From a checkpoint of a small transformer trained on Wikipedia: 5 heads of 64, rotary positions.
Each number is 500 + 50 x the weight over its row's rms, rounded and kept within 0 to 999. Layers, rows and columns count from 0. Numbers have three digits each. The size before them is the row's rms in percent of the matrix's.

# layer 20 attention value, 320x224, rms 0.0712, rows 50-174, columns 0-111
107:463533501491484431510553476488417526450520437522549496462486429586472520524565407528530458486601475520484499594441557399527524449506568495513452519618504580493486516419469520484594421462630512512580372472512529507445488580494517515378410388540505491546514497552479580540531448572429433575576528557457373469465532471457468436516413482566
103:494517480464520466529459512492473477494542638521414518447544451514489539482450555391489508498516545532519427471465497580474528499445464506479407516557500562485500545492476512547532508589495507461506522520415516545431572529589457459569455393450517433635492512479398557472485441501523460464546429438486436411506471473548434556429585487580
106:531446524491487462479463514479460473478508427401513568383495527454553566574500485465545546508502435501525522571546393464511428529448473399527483524554542477554434481538577541570509599498443491518463458383458474489569504515553561467572424517438461408562417552488508445466407492423472426414441540377447561415529424525520495482505497479502
102:472503500568445477507524590576536462498509486501570469580552518438460500447481482514489427509530503437496431474513465558455499509545454428534561546407508483504568534464576491554508480510418537502394536553502566455479471552497508512627496448441526459418388366531528543473519491462539541543396521571495398561484473573482504538446521452516
101:547520513497512534515439424496505557565598457593501560483581515440527531477429471530494488474442553420593423498497497491453539502413481389424461446604511541444491565432577582583471490482489438531529484481508595516526491518538476489554504415451425439497544492527455541563483494381519553520462458537474525581484526568525568572492439532489
107:570504499387521488546521500596497533473511477568470528512489476545456458593407477485471495548455461494590500557578468511517500526544483487479521434536521428556474528434480540503543477481524520522429516524404466582578466489495412439525521513562453501563536442504543476639514486487442435460558542529626522559509505421511399532544595360516
104:543418589565515562443544429547506515452492475489538540462574463496453538392473504560547416416402464480477394485565529462405384481555457510444526456436430536487475423509477533552460547444481509564503540466583465508477522525518495494474476557471514518530464416534493470447521529459511489562426461406339419471470543466448421425561431469474
111:465422520558420448495426572505458578482482505567496451514418392467451416394447464481513492469486568528492540530535488563525436489511538497466569466441444541476543572508539481466529492497527440453466423452535574411491484539433466492500456554483562488554447438496510588445567428494446527471579512452505472513476423485592602406536558445412
100:496520535472490471455369530460471562446435506494443472486552520567497505452494477586493528506485520518572552590516507510516552460533501527551515555494522525425570524523568452506401487457574471507383463436470442554469416512534428582418473453471534556469436462482474527514482495477417429426465487547529481489362524504430473507502549564459
103:515496518506444484474585456505509493574494549517434486535516533495531592441476520488512584434473443475502538564566453537486584411515461484549521511487453465491488504466462508454454521395413489446414570560448620537492502437599434472442518437510529518560599526448471433447524485532608494441445477451455537514460437458513404463547430492578
106:498483468536418426565451464533404547489488502487479526492408446565505552532466526566483497518560571588509566556393459552504462463431399490502578615555521543554592546550439475460536527469489467526470541492540555565468465439534553485472469525530427449586535511468505536523432415575563493485560511539492449529507561511508468511581490574459
109:454481491506557498458492564482492489526489547431581499512541476520458522566443519479489483462558482601419413536510440457624565597561509466523436469486550465544428540441545495487433514519477526511466599489491362488493448464500530419522532447451523447574599579473569488440484455540589573418555435510482589576467482551476508481538469466535
106:381428454448504500482516534465494540435562521550516505511595497455559393433538548529435548478488503535550531492515495449534494506469517406389499516484582600499465419576553521563466427541533516502447536560479538521465561478440503499472440506459550451496547523447538466534476552538428510519525451501592524519482542582501536433532469465401
106:560424418511529504544540469487505590465449562618538507554555584596501411493509532554395518551451385513506484563569491478409445554509496518439455537533569506564537521498460490509453511453432477543587455557519426477555571546474465479477524519423467454503459476501601549487533481507456486485542550512471492504472527510500570467425612496510
099:533445550498472390513456360525386482534479514505497578521534440549432515460445477571475496418438469445516462459459427597561531475535495520540466487485445549517511469452488531524441528509501464494524446490545510459535476655582448403458483457428521544487571585531455542578514574501512453536458537528479499520483487535479566512554506479525
097:566464552477494527507471415470464488482466528523574433565507517385513435541419519428472430575505478445552555559547542468538482562531503451550457450389460367462451410510533543529561564486528521486460556450450510510502516461472495544530449518452603494445480431471557536479575445494484431514420524492503400560573415480580452463541535574479
102:460488653505542532595452542444489524492475540408454443520464500480426550462475473478552514409506483552411472611552565506482540419520556573495477527433451538473512519517500443447440422396471476592540532494398548458469447474485518509521568451464449508593434499493584548533533450472514489469502420460441543509478448427480521572508550585550
098:569493552435530478504496467496481439538499520522405484558511494467509549533495449455398473476652578434513558480514472530497521473567462567620502549607529443499606467394505492415560570466520464529478497568497455494485474585494535539559478510551527504461571511517550513495554491477527441525384425503422533460521451544481461537500495468572
105:511503494535509521533504459488450410479502473501502427545561440553509428456524529558493516516513667494456425576468529498491397534510503542560605515529413532464467575512539507530482514622420477562415474506508495536521527499456506477568504462480486554506520549622508520431515516491428477532508402322521518551470496434570528488577476588459
103:476486490481559536495509499553446538467538572436554494473441472437387483446424566523533495452497508435457526487438475480400565411509420536555461471467574511488548540580488485560567547507482499467492521501550597527536503512547552545610430578497466482403535549530589471515471446494426521393447381513519511392486557548595526499465520510492
101:514522501483409462643468400489546544477442448396473484548504450487466480529485427470496548497487468460483454596508488424467415494484550430490484555479579469533516518400517455513510527587483573509538603487400416544593477547527490526478519460450484466589499446576593533469419533569422565561513478448481537493514443426480559492512536473430
102:486456569512549459574442521534563599500539465524433553507559524495493584486506496492451523478566526487543586484407387526535441496609528461392580463503521474519518487482586634511477468581463506433512494477474434414501465458536531408484489541517480503494478561455567520580497494543470534454444517498539557444569515557462518469446532548445
099:446451536474557537479473434439463448591558533539457510504534500392475470428540486492434473453426429505655507573596462522477552501487567524523527545437541586488563505608551478515484469448532455457610510535449545573543566438499445451502507489568512493465547485541487494458581529534508517472464492404553521492506592603602475553473441538578
104:472493472486493475424552460593446446477525499582474526535426502494495538527490566462518549502483456574477449453495558550491506493417500552482513487546429521502488478539404461539553514474547488521570550507507489471503505463483581540572521443503566542497565528606440536544429451444480469536557551447539572535572535420438470482407566532498
101:465539547444553366598522440528521442501539558561481513408498451468528555505575550502523526517525531520494505511545527460448520473554438487420618472476456637526586426389539401544532479510468514605462460485450475450485522496450565640507560534520440481554583483517501520542481571487530503493426472582463543499499463592506548476538522539497
097:573439492534515470532496554458455578466435454488475627498502528487528416567466567508496538455487471535416501466482434548512506448508519450442572448508497521460616450544496482531565587573528533523488509411554385517448525442546463561500574427496452660586448450492582414498554518555467445574468447433482465407523494498583434460463467441570
104:474508443457623514481411487438500539406452387660483467593490601472455361522615505513413544452477515589473436444395563521538518564502490567494498506494520505479527555513495506508540517533470412480535436490580520547514507587482462508444504519419442524503472570472483483457472458577498507528569542490442524486505505498446513499445486480595
104:540485513520480516547437430479571507461476543459516582516488488545483470504457592454548417515532570495579507530564508559554454508378447531520606609459466504537511477480462543514516525503501503450606581510452551632450505436503410442533566522500471486510499473501538514554445579373515557489401563425533606507468487454517542541498499426435
104:489482482473546615530485614527452451493479498670534459500468514504495461465445551599565481510467479532531522508479480529491426496508523462531445539438554505484516471489475516489535502558449359522493508591478501496499460512505559467542475574415563514455542530342504500551451547531534465572559493605448472435493466488485518449524582476511
100:531503494526490528507555550485493493525530534469532536465504529515535575627513511595489438478402484460461551570512535527446501505502495487571549536550459510481352537481533461512521507491488428467562589494423496419551527472339420466607492503468506472418477474525610497512529558469493398508511461524425472545454504503490605497538481510553
104:427436494500446450540449499442423422502499457505440597528534533481481530519491487590482477457513460429528467522557504470585499572436489499530505479509476567443523506560609551501583460431512476518479490432443546506548446485407424445429560553476493481476520506437440465539485565518509548490483563561469527456455594411425501439401534441472
101:446487479503519456548483473614491470514506550501458410474517479463485465481389498558523531554457527503455437543493499503521500518555445444531330446497497568405476523547446546501566549446472549535525362528477551486484520491528480449525430459577454552543510496578507340544516427515461498524532586491482480538494491482418606469676546540435
103:495474539458537496457507490549456452536411492568535513594443545533557456491425480442421402463471648507445511564487449500481479442435527431431463564502484524404473526401511568484456575446510477537417560485517392531503565399485456454501469498494514490513444565526551462516464474532551516541480540452581412459598502497502524545497483448434
100:568555577494527459491545418494560407506543554444519500505457527528620509463539527511470471545502539492564581555553536598509523527395369556494516480489561431394472467503521413564399555500457457427465392545517535504575584448554508468542467515632495514442514459470471510443555541511504498458491536470489509550488513460507583419479477528509
097:545458517560528528625524562466559469452472591454487540495397482541509516505447470425529507471434479473473522466478515546498507555497526469563482467550503472501485514542474482492537475536580536530574422465605615411477516536537570479585487431491498447524482503527476461509492596399487413497497431362510511507425461511519604511501500562536
105:493541497466439572499522464601400564468624473478565420500479513496482488458484462557484459564499561521529512479588503515505545562542531486512524553467511454536499586480475477538516558559521450392430531562383518423646475511468499512489590560557417636536562463508532515529498469481444480471505516578500582412556433560500436508474472543404
096:530564426478500482497467469505458497521481533521447510529487587547549552511438480513461476449563513514388402489537536492561638547512450533515560505535419507614540587411477519517515569484536481519500561465534484491510582536451422457672558549523555497450519512485473586491651498577534524474452573474497393590419403527569471446525541563469
102:535468504478510476505465526436490417442532506510488600535509567550401568475508494466565566501538544507513642544458535498510516576453482440615505547426457447571496552472508547538554495581503516437505515510481500491482577499567522573513486548542426580509500513482462445486465497511504497546539413525592566519487542570445509552375575607500
103:420489481487424517511504574472529509505437442475523438498371524567488523542439608546554558452437544501537519522521479564453544452458462578520514602492495506490452468471570460481586511496507596535587444434554490502453532451511497474474547509431501401578466554442486442439529499481586580537461512520525470444465474478544442469500504544585
099:534513455487533391500520471428453474505515495508554513532489593534569453485485479495513492443436544564601442539538420507438545454411492538532408502410568447532534421534519483485513467493460527435533463463583517491491446469441424495446468496487436526463526402469447581523424544517534452517464527516424554420506649562546529567394483572537
105:420494430518487543410497609609402539550445441515521518553502457568542488549477597468451506541426457512422483453496572422487531534510518553595428557462478437540538441442467520600496561573421484525436488537434486492448541491490437499424588470512473507510469535445479486412529590536437469494497384602540510496510540507384453503542523493536
098:536564515496483501460476400494575422584565475469493561494607456461581614535425506434512479551616519439602492460548533488571480469557586468526593493518430438510463564564447513522458576465541486476532530555474468593514545536591477395495450498593504493533524492545459417514529532523476509558561482557473572581556429470529514556477513482437
107:518571474533499547461403507432543549436529559550495497550558534503512544514519438548550475473508492494445538519580511571471500555478560406542440493523555511607550537575480474552561505487571591564469523532550459528441406480493595445567492558479449505513487534475476590516519450502524522549495498503457506427396467474544536456520491485431
100:425506520485507537472486563414501472467485484509462556384543521452452388458429547564504492404600462521482488453438551584541460417390572453416510514503517507569570469453587489463505504469372467494487497522444553514478470503451473479497532397454525456506514419534542524519480469513432505436478446444517556506449507430479553521553534398518
103:366476492411602557428594537483477589504498471498507485490514569594480430467516478400540483442481603476520517529479478493494461488536583527473422509508537522564493466489459588529452484451531522506548446428488532484533436482536523460571406495593476554509571515545499472550507528544493479515513441499514536499452480652448503543441464478543
104:483471454482608597422483611497463445508528464505504417481560502505525501528547497412472436467555452478519421492398432467495512519499524545513414521518528574483461488567607479574535495482456545608466555489466450524500483454529528447447446570557509544522548485428485526526532438524451410497497549510473526545463486477478515498449560485442
097:627545551494528521509525497475557465513515587474469535439546558614438496466437447491435486510511593545491542517535430491539488530408492533458529613561444488488516503566484520484472534549397523533565555437499483434483520499562509557482587576491523535443561481495519415424499535474551499518495483492424471516527597438508543416489501535599
097:398494448493470514471494634436443624461449502612445538549486534451437478466517516580437545542507430538514506482508496537516532556504535540547564448459541500564439423503492514496410462585545408499531457473454512533442514515521501497575495437419515497530482461473604627468510441591468468559453430514454427462624491470412539532555424498440
103:488533447515595464514513473407487470463524502469617442521589513438464515468452428564531448472516457364450501552509552467513496516530505531492500540570493485515462487480588531417515516458521551525627521517542472478509510505492398528476584582474502467481401525379508521555540453528540466433561510484517471571516563480535498503526677513546
107:433475591598525438442531561506490460505445480557544545433514481524390568381571512553442471508531476562486528476484510459420502529568487541487526498472518483488470436426507446475523689512516523469501486458481507459444514478438547466590478624458467508507520496496491538459571431600575479498436478495427529413504451566480385534453474531452
100:484433508518451539585561447554527478439595499573537546510522467523510593469454573634556469427551640560448418505476508460525460498451449503529540514509558462465517430530452561465558472445526482435485506534519514561576433491454532534500465445498527538505541568494508606467569500382583501481446380510513486437496608450596513526589434485433
104:446481500512567537441448626522445498412495447580465414428556469527524526484495439449513533540544576511397607500499423449494516480560451532411424449531552534531518537517492532532498599487486495588548484451516475534627440461457478534449541525528520562536442554532467570460445483494549485492475489467512401536539555494534433486500452574568
102:528380509536491536527561567542504518412510462573548465508541514458564487516447506439460582468443571507529590515572517569476504477426478513425575460444408476496525494491488448463527472517535522479481560556500465482515537537549471245449465611496527466532443499568554525459537445451457407557524399448571456522578559470533438503470542431569
100:511491491383518580447513491520438497460500433441439576517435429491457458460417483478614613589456400498487497477435469385488463555447487523520527492501440528418528587516458440476568550414495396505421496482478546467517500535525580466426613540487561494422511465529521495467548557526586385449570619429513440488495520507598564581495493484459
102:514578487465557510497384531541493470480365510485432555450434465463460603482569540494545462444465491571445467624476541543493455485572585508454488557460520576528555551513465455496541498501530427489503567597544493543426460487600430514524548407521564544583423482511546541423419539539527470534443439483584492393460414476570498478509447495507
104:453588574550515462536510453483506511569473502482468537457547462443495438471499503588507533608386497549443520492548446448536477551463521460554402410501527509484578379504546540421507468434522568508450490597443414481510567519461491389542469485467534497494515436500450485472497472500605551515551464558450555436440552500566561497466493514486
103:537527537493438395487491448475460538570527425527534542506486470488563533503575511455499486440466490422521597498550477423562415421436486532495516551581508443425495477559491471578604460460449565500533501608477516403557482473498501523523561528482470454485479476471521560538473622509460534482492499376462525501473498475463489372549438488425
100:593524458468542507491480496563506541477521618491571493482463512519449545519525619523557585416480546532531497537514529548563463480535524550536499377531573546469552499450535451438557470491454488529549436530514503460482558443520477526449499474537489456461511462473463492455472519490388446556469521387497363495364548563441495455499541524546
104:491548446529511631477516595519437546500442539432517523450463478453534494540563540569485456546498566480437545511427526458569494463485403393454454533462491505494405499432476534507442428615478538523461541481543463473440482536496506471490523541504480562443570413420510479493528509526562560639504546532541506421595547462515444498504398390505
103:551451480496522531523522475481502469446584494467450481493472507566516568499554539519447490422566498472431453477583499427486405532554484465506521492496484559451444507585659535518471537503531467491514539519566442544448452422411472413548489538571399443512591555514601503526478552490561497503478506505498427584440536444505561512503460437471
104:504453430541505462545544546570502470477467582434479463475424507484454609500418531463535442528510527458504452531474499506478539416510573489455521427441465507468517409506508659380541497530451454506489547412539466491469513542467393522569546492425558519568507429469354466529569460546508537509441564605570424494408494489527486440473600499483
099:489549440532475552516560548553517520461505302596471548444563535595560501423544445520462457399449505462378513427530519445481493474538503508440512413381490536455519594503493461528531435503529415497446503522447543487468563490496485570461506446433535465451509541463509589506533551472516519518525415471518465499484478403538414432501496432489
096:504438471541514607562483486500540510526389525474541492583468370546542547446458487481525355443530487490573541487430553550572526407396534514535543464427480475537443497484448451419506507475530529461481487481500494476490447475483480520517472566519453582538488488472450461587528553506529503481542473434430496416477485488394527478475535563526
102:485514515487562543424489583520458537499479513523531525531536461438503516501457513540568543397495537460537513461587551477379588507487472570462544484452493454564534445534537446666498524470580546486401503509470453547519473444506446489509558495437523591590561523488480486585434451457484517447547506531521500426615495513435499440589562518475
105:418506491536616476497535474552458543548468480556488401441419515558563546490488533453486556535556567562511481488503409506548511497476455487581453471498489594477581580420543468575504433515492568478462463386544485444450520502488488608451509481511593426465487493524489499500475530429589603559402535454503537496453556437508465532530467488544
104:523499472449613459552428551493444478457542541565575547538559475579503466497452471561484371526500478459557475460482505441644508474522568480448462486505495509551540487562528480558414581509458430484565515550470458454452567486418475383448509487450508391503528479519485499479493576541484527543485393526532544508403482478519469465529470524569
103:532527510508472471542438441491480520557521464543542536494508434507456547542497467460535455511648526512521535491469530494473493547512602489378539474460541410380547477599511473420567369433579510616457451485484511510432451563492477476454591522516543524461505458489441548446416451551542470543498490450485545547457480472525471537509530555511
106:504545470543465524465451583561512537533465480401546559555540516557488500521533494536473560560541525543418660478508563515558479450524540474451482510515430445411518550512470539411510500388505526438494452566556545510431548404383551431460542493508596427579501456411438427472465474498538530527515510467451557469484486516471466522512516479520
106:617533475396516550555553510606560495435567569560548374531511525475460471483527477540505493488479528502439487443499579493530474491441497513398422427524579495531571536439505445460433478501495559496556497619410490491407484571525512571465459549449413442496452494511415603508430488482562519618410597488520488524496523457497627518485505528423
101:495413586448413487587477479552597475474463423462541435399601522485517467444600488494504464402468462433443481535491424495442492523452602465530497576470406519487497491512461471415449493526495631473511521503494472506526518547446443423532597477447418513532450515541508444457501572503487515482368409466559415504507520519457582505499440504534
098:502545508448464593541369476506453490528550545479486540560492617490567503460442606571498526425554533520475458497432478532480533546450517508414495598355516450547493525510506547542549571502559494503623460546507543488546483456539481501535558564433476461439499505565470466555530606421524555523458535520471451495550505509512546465506439506570
094:465505530451553540537465477558487490463470501450561481447478607597475578498416584570485420432481471539500470507558529538496478484381544492502545479576534480485561387466502510566546503508499491558552491506551460420547483485509519373397479403480529472475481463498447559508521429481509555461421597473487476503513451553504507505620483531454
104:550501512562490506476479494542477394530575514395464480442548494498569502525564604481463481549496549477564535580436455442435458460553503572539495456506615445441471598490526596488435587497531451577403429444594495523482439511495479476537562470496522470465447519542544479522566439471502471530443490466456504506565431560540552606560508453577
100:614497556546441457563487457509561419409474462436520500426556514514563428575458468511527436479474422532442514521542440505598550548493464499474466418527491440364494458532465461509456486396541524472485437369579499454503542470500468545561547440609475400546544488456538443474452517449517542476511606481557462509503418533522484554551544513558
103:502522473457502498430482481472471557525569471503588437442429546513483409500579448579581538509496499537471506559539487503469417604527537464477586515491555537564467447495533477458523502520402533537440439503506493578516394621466466450357530522446457554472457492493549537435524514526551486517550560582531485642483520562480460521534582464549
109:463501423522423463486557573446485521499453442493505512479465499483380495465610491515567479449560520513581442493482505533476565527510508603548557473427479553480486395534457415458596528462590450474531471511450501558527514396574504449513516455431495440529499574454397498504426491515548555623507432447488501519432512352504548605468563422561
104:465490457455464572457477518611498485485483483481456526475583460516468444580551515598498428584548473448508493448464479447494488465525523402607458499459551587517492496489524445434564469605543540573559441453419509457514551415466555577495458436542548464483520483484503503528559559412533514533486479434521480480450414448502504549521546513504
101:513493455563428567493429456457426491474620478462478438438639477474511516476412549493506508431582437500479400485570431533494507498558457606487534563514554454539499435388464531502545490553430522494489411430507471487496442464526569491484489419487475507471562524430428568457508462538441426377497448507491553578544537416418538410434524479525
089:512432453408516494505529507578478473606425473472497436520501398507527433481477505562570439467458523518456519458538483603527514458387527502503538545564503491449437441434581423436462531509553464540492487594474497527543409568610512472412463556513503503505432476620552490566453423482461519450486529512473462465478514473534457547472556555550
098:515549510532588469489527528489541585455467467495508464495463510401478528481524467556500479426432569541515564467568457502576597490430559481454456392478489518492471479541574468358432493542537562485460636518515531507515553493435468512509435504444499525521505418508423418491514476455494527387477502458441465440580495523518457407463484393676
100:486539605462451507509483454450468499554472496483507482469412465371437509462573515520420458546484600522490561561513555505645530451500455426459585482522427586498527444522450463480452487474573451499454478443562489507486458472411552509565483542515517444605484543465379507520493565488480497495503442499525508498504498497447526436431496495508
095:633417447550540530427581529528465558493346582562564456506566545431535558501506501638503527481508540595526479536456560435515491573449406564462558444508458481469580569430578528433483577510537441442449454568588455544465405483414457564537496567536492490485507490480560455478522467568553535551455480388500532498452481551477452432456487476474
104:465485470522546533533553484475423507419536483533522571489549481456520490386453513442438448574433507496446450483577532432521566585548500529527523446494434627591604511440510538411427480507486517397515427491506493482445539453411523530482464556486573485552501445519526481468462452488399485494462465564451498598574547449492421480629460540505
101:523388457533492546543525473564506560481494534514480507533450478467456459499515533546507436506522471528628503439567484600523577449483499505401535508516500455504534494491399514410600498483567568555579481495451463448516406481515472403542501432562485536502644447472529532377497465522524627451598522644510498470486451412503455505461476552419
098:501461511565517539476422498513476503521503555456547467438485492453433496511523478506619561426451513557485603467501487433439402538504435489472485558426488539500508498611432532371490458533445539479460456513446444414439439466469525472507477422551455489456465523531564523419414591569450434553544549437481549486546534454458468538507477451604
090:488502509520444522556501503485497548562516558415516483509441414435446529569534474503496580505534471432536446662433456538561616411567515488569467506562486607477406543509444579497452492512444601555484576552435517534473446509542538540470568530398475515374515572564391457425463513520515515446538457569498589482433496585575496486545499525535
100:465541429485515487516513464521486521539511558471506506434601516514525502523489474547541559494456411452513427371414504486560404592476547505472589673513570474489560473511488532521600653504604513532466442585439483452538555493482532493538458500490448518554658466559558497436456480471463528466558512458467452540472494520512499554500503496574
095:502524511468580489464443454569472488589536446393573492573527584526500486574590541514494560584518531518503530505510518473486474452425574490453407501544487532405519437524511496521465395477553433537436565525496474534441505519512496539468499543518515438533477429522476552517478480517505437545469546599536509399498447471444495449446453532558
096:450482423486641473395531516553436473414546480488481523522407531426485475445558528508501486493471573484482500559541509484414531446488502475507471440442561481469559535533448497489532474576462494473505540451490507490519455549410439520493456483504507493570460533503472556561566527495498467559490450606528514443468551473566552471390540521499
098:551449484493520461531464497455407518478575430503459461467454494563469553583470489451461531507498552527413506586594552474531497526453525439523445470516518591452464501522552517537487489470544514494452513552557453482517496476566480506528474459482477466470405572471445461464460507433503327527421595525453397501431543484527442532451523459555
092:466582545458526490504542497527485550365460552539493528430443490492497433610524466501519376478515481494517516500428451596540542497484417556498487541483486416468516505422535499523458510479512521527551493500536509435498482388528470441501478511539501479445516507546500579547484479489483505573525533542511554471479505448406478451537457493411
093:433613532519544456437538461482418510478480422546498513531419543547453540491541431534535468468512552517500613523516476473513564541527396424520470455503553608521534476494573460490502517494451511513452490462553485529510564630512399587508561573491543458504490553494586532487503564454554440622536425511473432606562430512550502519312577529476
097:469490468507524350514559486567416653600537554512486421434470430415501527466477466454530476460386524490496498508483429542510463493482507511425561472502441480480491425530494508492445497448489564582497476506523494479438509471514448477512512506513548658595547551515476550552489466526535458485575489486542499453506532556421517558502485470515
098:475535363549454526545516479493503557487508553478557427495533446512465510431418635484447473488486445532441569523510512461606469455411553472540528485447472421512459583503479498455416422491505488453486395571461453556441582519423474570510571517551470530553542431479469484496543477518473518446492539506424457494482541439441455461492534505487
092:525452557471484458407561467438504590457453477492525545513436480495519597421551498464471473487536471498509510506552549463526468546500614384446545531418506441443568455515531487521514525511490514416503468498575511488545522462588480504466580581498455454646430501513461465539474555531483571590513509517469556516510476479489529454523479527467
103:479562455543428452438521491452464626514431523461545525448447481544645495503423523611548437477452507616467386462529507507483511518465595531507537513508504486444422490549532448567411442487505494441508671491521461575497489537582461522460471556489483465553419566531599562518548493530520531428569547492579590457517492427556475523450541568542
101:456465545584489539546509487416584470482450471457453496523517578469483501459533463475463530432519499470467465500413563529491543524587393520448471471489575439461517422378562503492584568513507493475484393545561472522598511510396537521410484442494632499430490530484504535461524464540581526549551455582491500456557478457610487577443558495489
088:598566488441549498480463486631541481414503414575542494497489528469430533431540541420516487497519496550586489528466474490585474484529552484571522495371552593445527425504452402421466431490505462476543506437488534534525529500457484435542406502469521567523528509454572498428363620469571533446484571556478470477456559524521417519511536405490
100:413473487522420486453502522449459450457494570547477528515435525487553482513552439539602477503489526452505561602469527495420517538498519491514518458586544500563478584658481454509444577460493427430560366497447606554474523393481465505452513510448480485517426558581442456542535446495477444582457529461536429524472584519550436462497547546500
098:561485598536554476452524495503476559564512458557485469437578495523446551487510427475433543559595483481433473475491536499509454467532460492465472494529439363547479516516540586536476479540533548459421503525530466474484538462585519489440627558434477529479445570541496508475498446531545510581437539534532458475591439545443458592609500531504
104:511506492522473493495556570554506574440522473486486461533534452391527553558466455575478448421557554505587522542516605453546505461539459507537485576546483411570481552466503548545524503435474466569485456574380511527527506484593480577406492431442504524467494554536540491546507349438451474509520493567476575421459546502495533588531457466422
098:538478505514564481474549550422433518568422508468580571534470559488460481513486378488572489358476492532454406421456527567466480535500471528476487485445474449619466530458507441513440461458510541539552443572538538518562441492549486456470444568532482505472552544530531562439465484557455458578505402465503434574512533484440584467553412391491
097:485493486486511627493441581523477385522509529535444422510427485554474496510458606487489584482513558515528487529527446632467434555532567452553527482561621489519515488440510612445411411571557531546589511472553561503446459503493518456496511510463540485472538446514493607453496460535513493502609532470514564502540535460509491390498533522504
097:513455426532476433523519421473530538548479507511583518467589512444501536413530465547441470539482449345501454532477513554534448559494418453593479512516547454446524526526493493514467468423437472498482403485522527467541537491527524490583492489429564530397518466429449476505473516401479525495470565510573543435432543511468478585626494540492
096:500506472552531492489614555508562508604487488503510482495525515539508485508547419432515460569536479500486493494532651512541556526503448397570441480554477476447548516439469511383433466493524401487411507497473463494531660371592484508414418495469460527551438490503548477483552472607394495459566525494403500503534522456465462425525520469501
095:552535516503550468501494467427462491463605540523560448555464438500449597584544448528478482568491580491477437494521455541494459454458530512499514488527492429505495438594491513433489482541510467460459501506541470491415463443517490539578444592465410561473548466543560524486515540486562451463592514489424536455505513566509530420490461466475
099:547569464528486479498471514475562554496523555547424594500507413462498481554515488577499461560553514390576503475504569434444575572409448500449561543550539455432576497517535547587487477471537559456537416478452487473541515440528441487502568627596497479519502493452518469551431479465401493489593466492529512628548530486437524512510509473459
091:534539510512466563431434547481454466566518469549518432580461547561443406450481499573557528475460410511531620508441541482501463433496540468493534445502515504580482475499573506489582488426491515502406428510500516608487430450456460447378620462548543470517422510452559584525502456496473549472465506492490549458570406481607434519481481522467
099:519502518453568510549542421489476502418429482508472471427517511427376480463497387419465571575480478447444465521490456521623533454512465509530480491502477417415543494470540550446603509451548463471458469319418572400537444559522536553523480439477459603508546526433450526393482515561521420483551499533459557440448548524497483543528494471542
098:501394596541504518550518534510477437541476502597421491522566456539555496403462488523483528552558465497461473566538447508496553502462500446511549481527450464534580501484616517534555484397489517515440437498502429515465607439577574451478480424505562429441533628495508515513507453513448480470460448414503532446468488534536478519460467517573
093:512524427531466529429502506542481451487458486489440632590521476474567551572431506484384536522425543398535545534422486459545552547573464600547581600471469497415505519465492528478484542589525451497522491447504556561627503405499578450451439532514520507522543553460436527485497474474438523524453536674524451469472516470504440495471443592502
097:474499516489458433534455522511507429510463517517538523522467614443470414551520577551522438472506527526438476445514481528508439494418484474551544502609565485463511491512507497507578535461579476511495521561570516508403519444492500442496498575400579516512430461552403512490544562422486492525470514444498449510484546517503539496523428405549
098:527562505498503507520488585527505533585526568528429524550539482512478477501423462493564458497517452543496557522543504501498492435556619505471470495510537571497420552555438486448517435473430488540501527444553595576495447493461542504435497525529494584541475608611580498458554607465431608449466526498505545400408481554499532492496481507433
097:449562575546536580474514550546507583465587423498454528476427439570523550546498449478483493402496483472589630530489481559460463511531483465567548528537514477418512439456477566487535593566494432403524557543499502420525512372530432495500429556486476515503655462446531553534527563498569485492469523509454440550485524497417492426531511505482
092:526510560545492582519510599569643453575560591532517510509456487478548468597458482482591479488530427509522567533569389499593531491524509546536498483511476436500463636574537524454367447431492524552471401490486483423525511560561502558530531429484460496487441569448423578481517581488565499490421526444523625502512470555540536496465567483564
092:490536492531458440505543488577475487484419521532464568464532530536513449507345427551537495489599560553655574553428494507506499502580506523493459563511530521481412474461463562539422413509537601469420482477455516541505521506500559557469515482499521509507525680459525522486521475480487532532508504432544478561430458446529473597485536503511
097:480535549502539523519411526423521544472483525586513546544479470512421503443421514519411451539539432539430497446477487462572548501433569432355604500543570395495477542585519518510452505482528492414512467491574518517493594566524444440483516568491514484530591475419518489447517648402454532540550595460535547440601430572510556499450490561495
102:505518495516545553528477500471514498400507453523482428556567612496542461544443456463519440488487587411523428606533544471497510498445497476493419443648486469504440427550521508506507524490526439539474462445431483583614505506509556504502525525525516474358548532526506487532524456495489426505407525459574542411484438499552477499502484491544
088:535505459432500540544531481482518464500456499557556362547507553476434448507546532517482411556514498371577461542492513447480509413469537511420460533494465458505403445542433541480464461499445494526337548461460446456475435544479451535486441510450476479498611495448560490521421591511519446530507544509406512526463618509510562392481461383478
099:547480526552534466492491577431468549587520526558570551526549524507539496602503395530552512506529503483444510493418501543533499464534424534506496630517499482484549461438526402438487449412401486480451476515547438517457495555594485522483518563443506469494495472501477481504531398501565417480505522522598427474533463461499462541463491498441
093:545485533508472513417485504505448578411468517591536540489520426480490428559457541555503560496391479491414496434393560591477505540499483496583515529450516433433584381507544435459468516477497515507487442481444460445457455546452509541515598578562481542473518503550579567558527489476459570535502494429482554609470422598541513452485539476497
104:440565579487534460498502503531523412588515482552466465572427485480444578577587577552560494463438545510463444552575508531618527482448509473560530506529501481500498498544449502490533493563539577505474512475553556420443575519533460535520555456435471507592532487493428495485431460541534420443410466510481453480474454541509515448435490564521
101:546536424529506492457505539533488459439495545530494551479527409503493444535555534501474511539467502392497533528475457576493553485459525471554549502443422557481511443514388455535477561543448450532596496502528567436453556442581568557479464439587443526462543488519457440496500520475455427515480583509528460506525501516440478451517502566477
103:483455555495494487505491524479484476485508475516568471672503562582513444470541456574489536434473495486460513557514467616445515465449569413561534513524543430570548473441467504576497423475485444429477531476509447435441513504455536475567447488510520498504555510456416500508561548395533603543450487620494550582495471507439499429450476552504
099:537468571541519532553466598569484486506556551472499463457526509577521520541414481543537533468471360581394346420513404541472473534534546453522509537501531547463533590421547518560485539525496502503515528558587411558449504518442533483526540477534487554449477568533450450496416453550580541510455487492597417447429576513613508589556480426556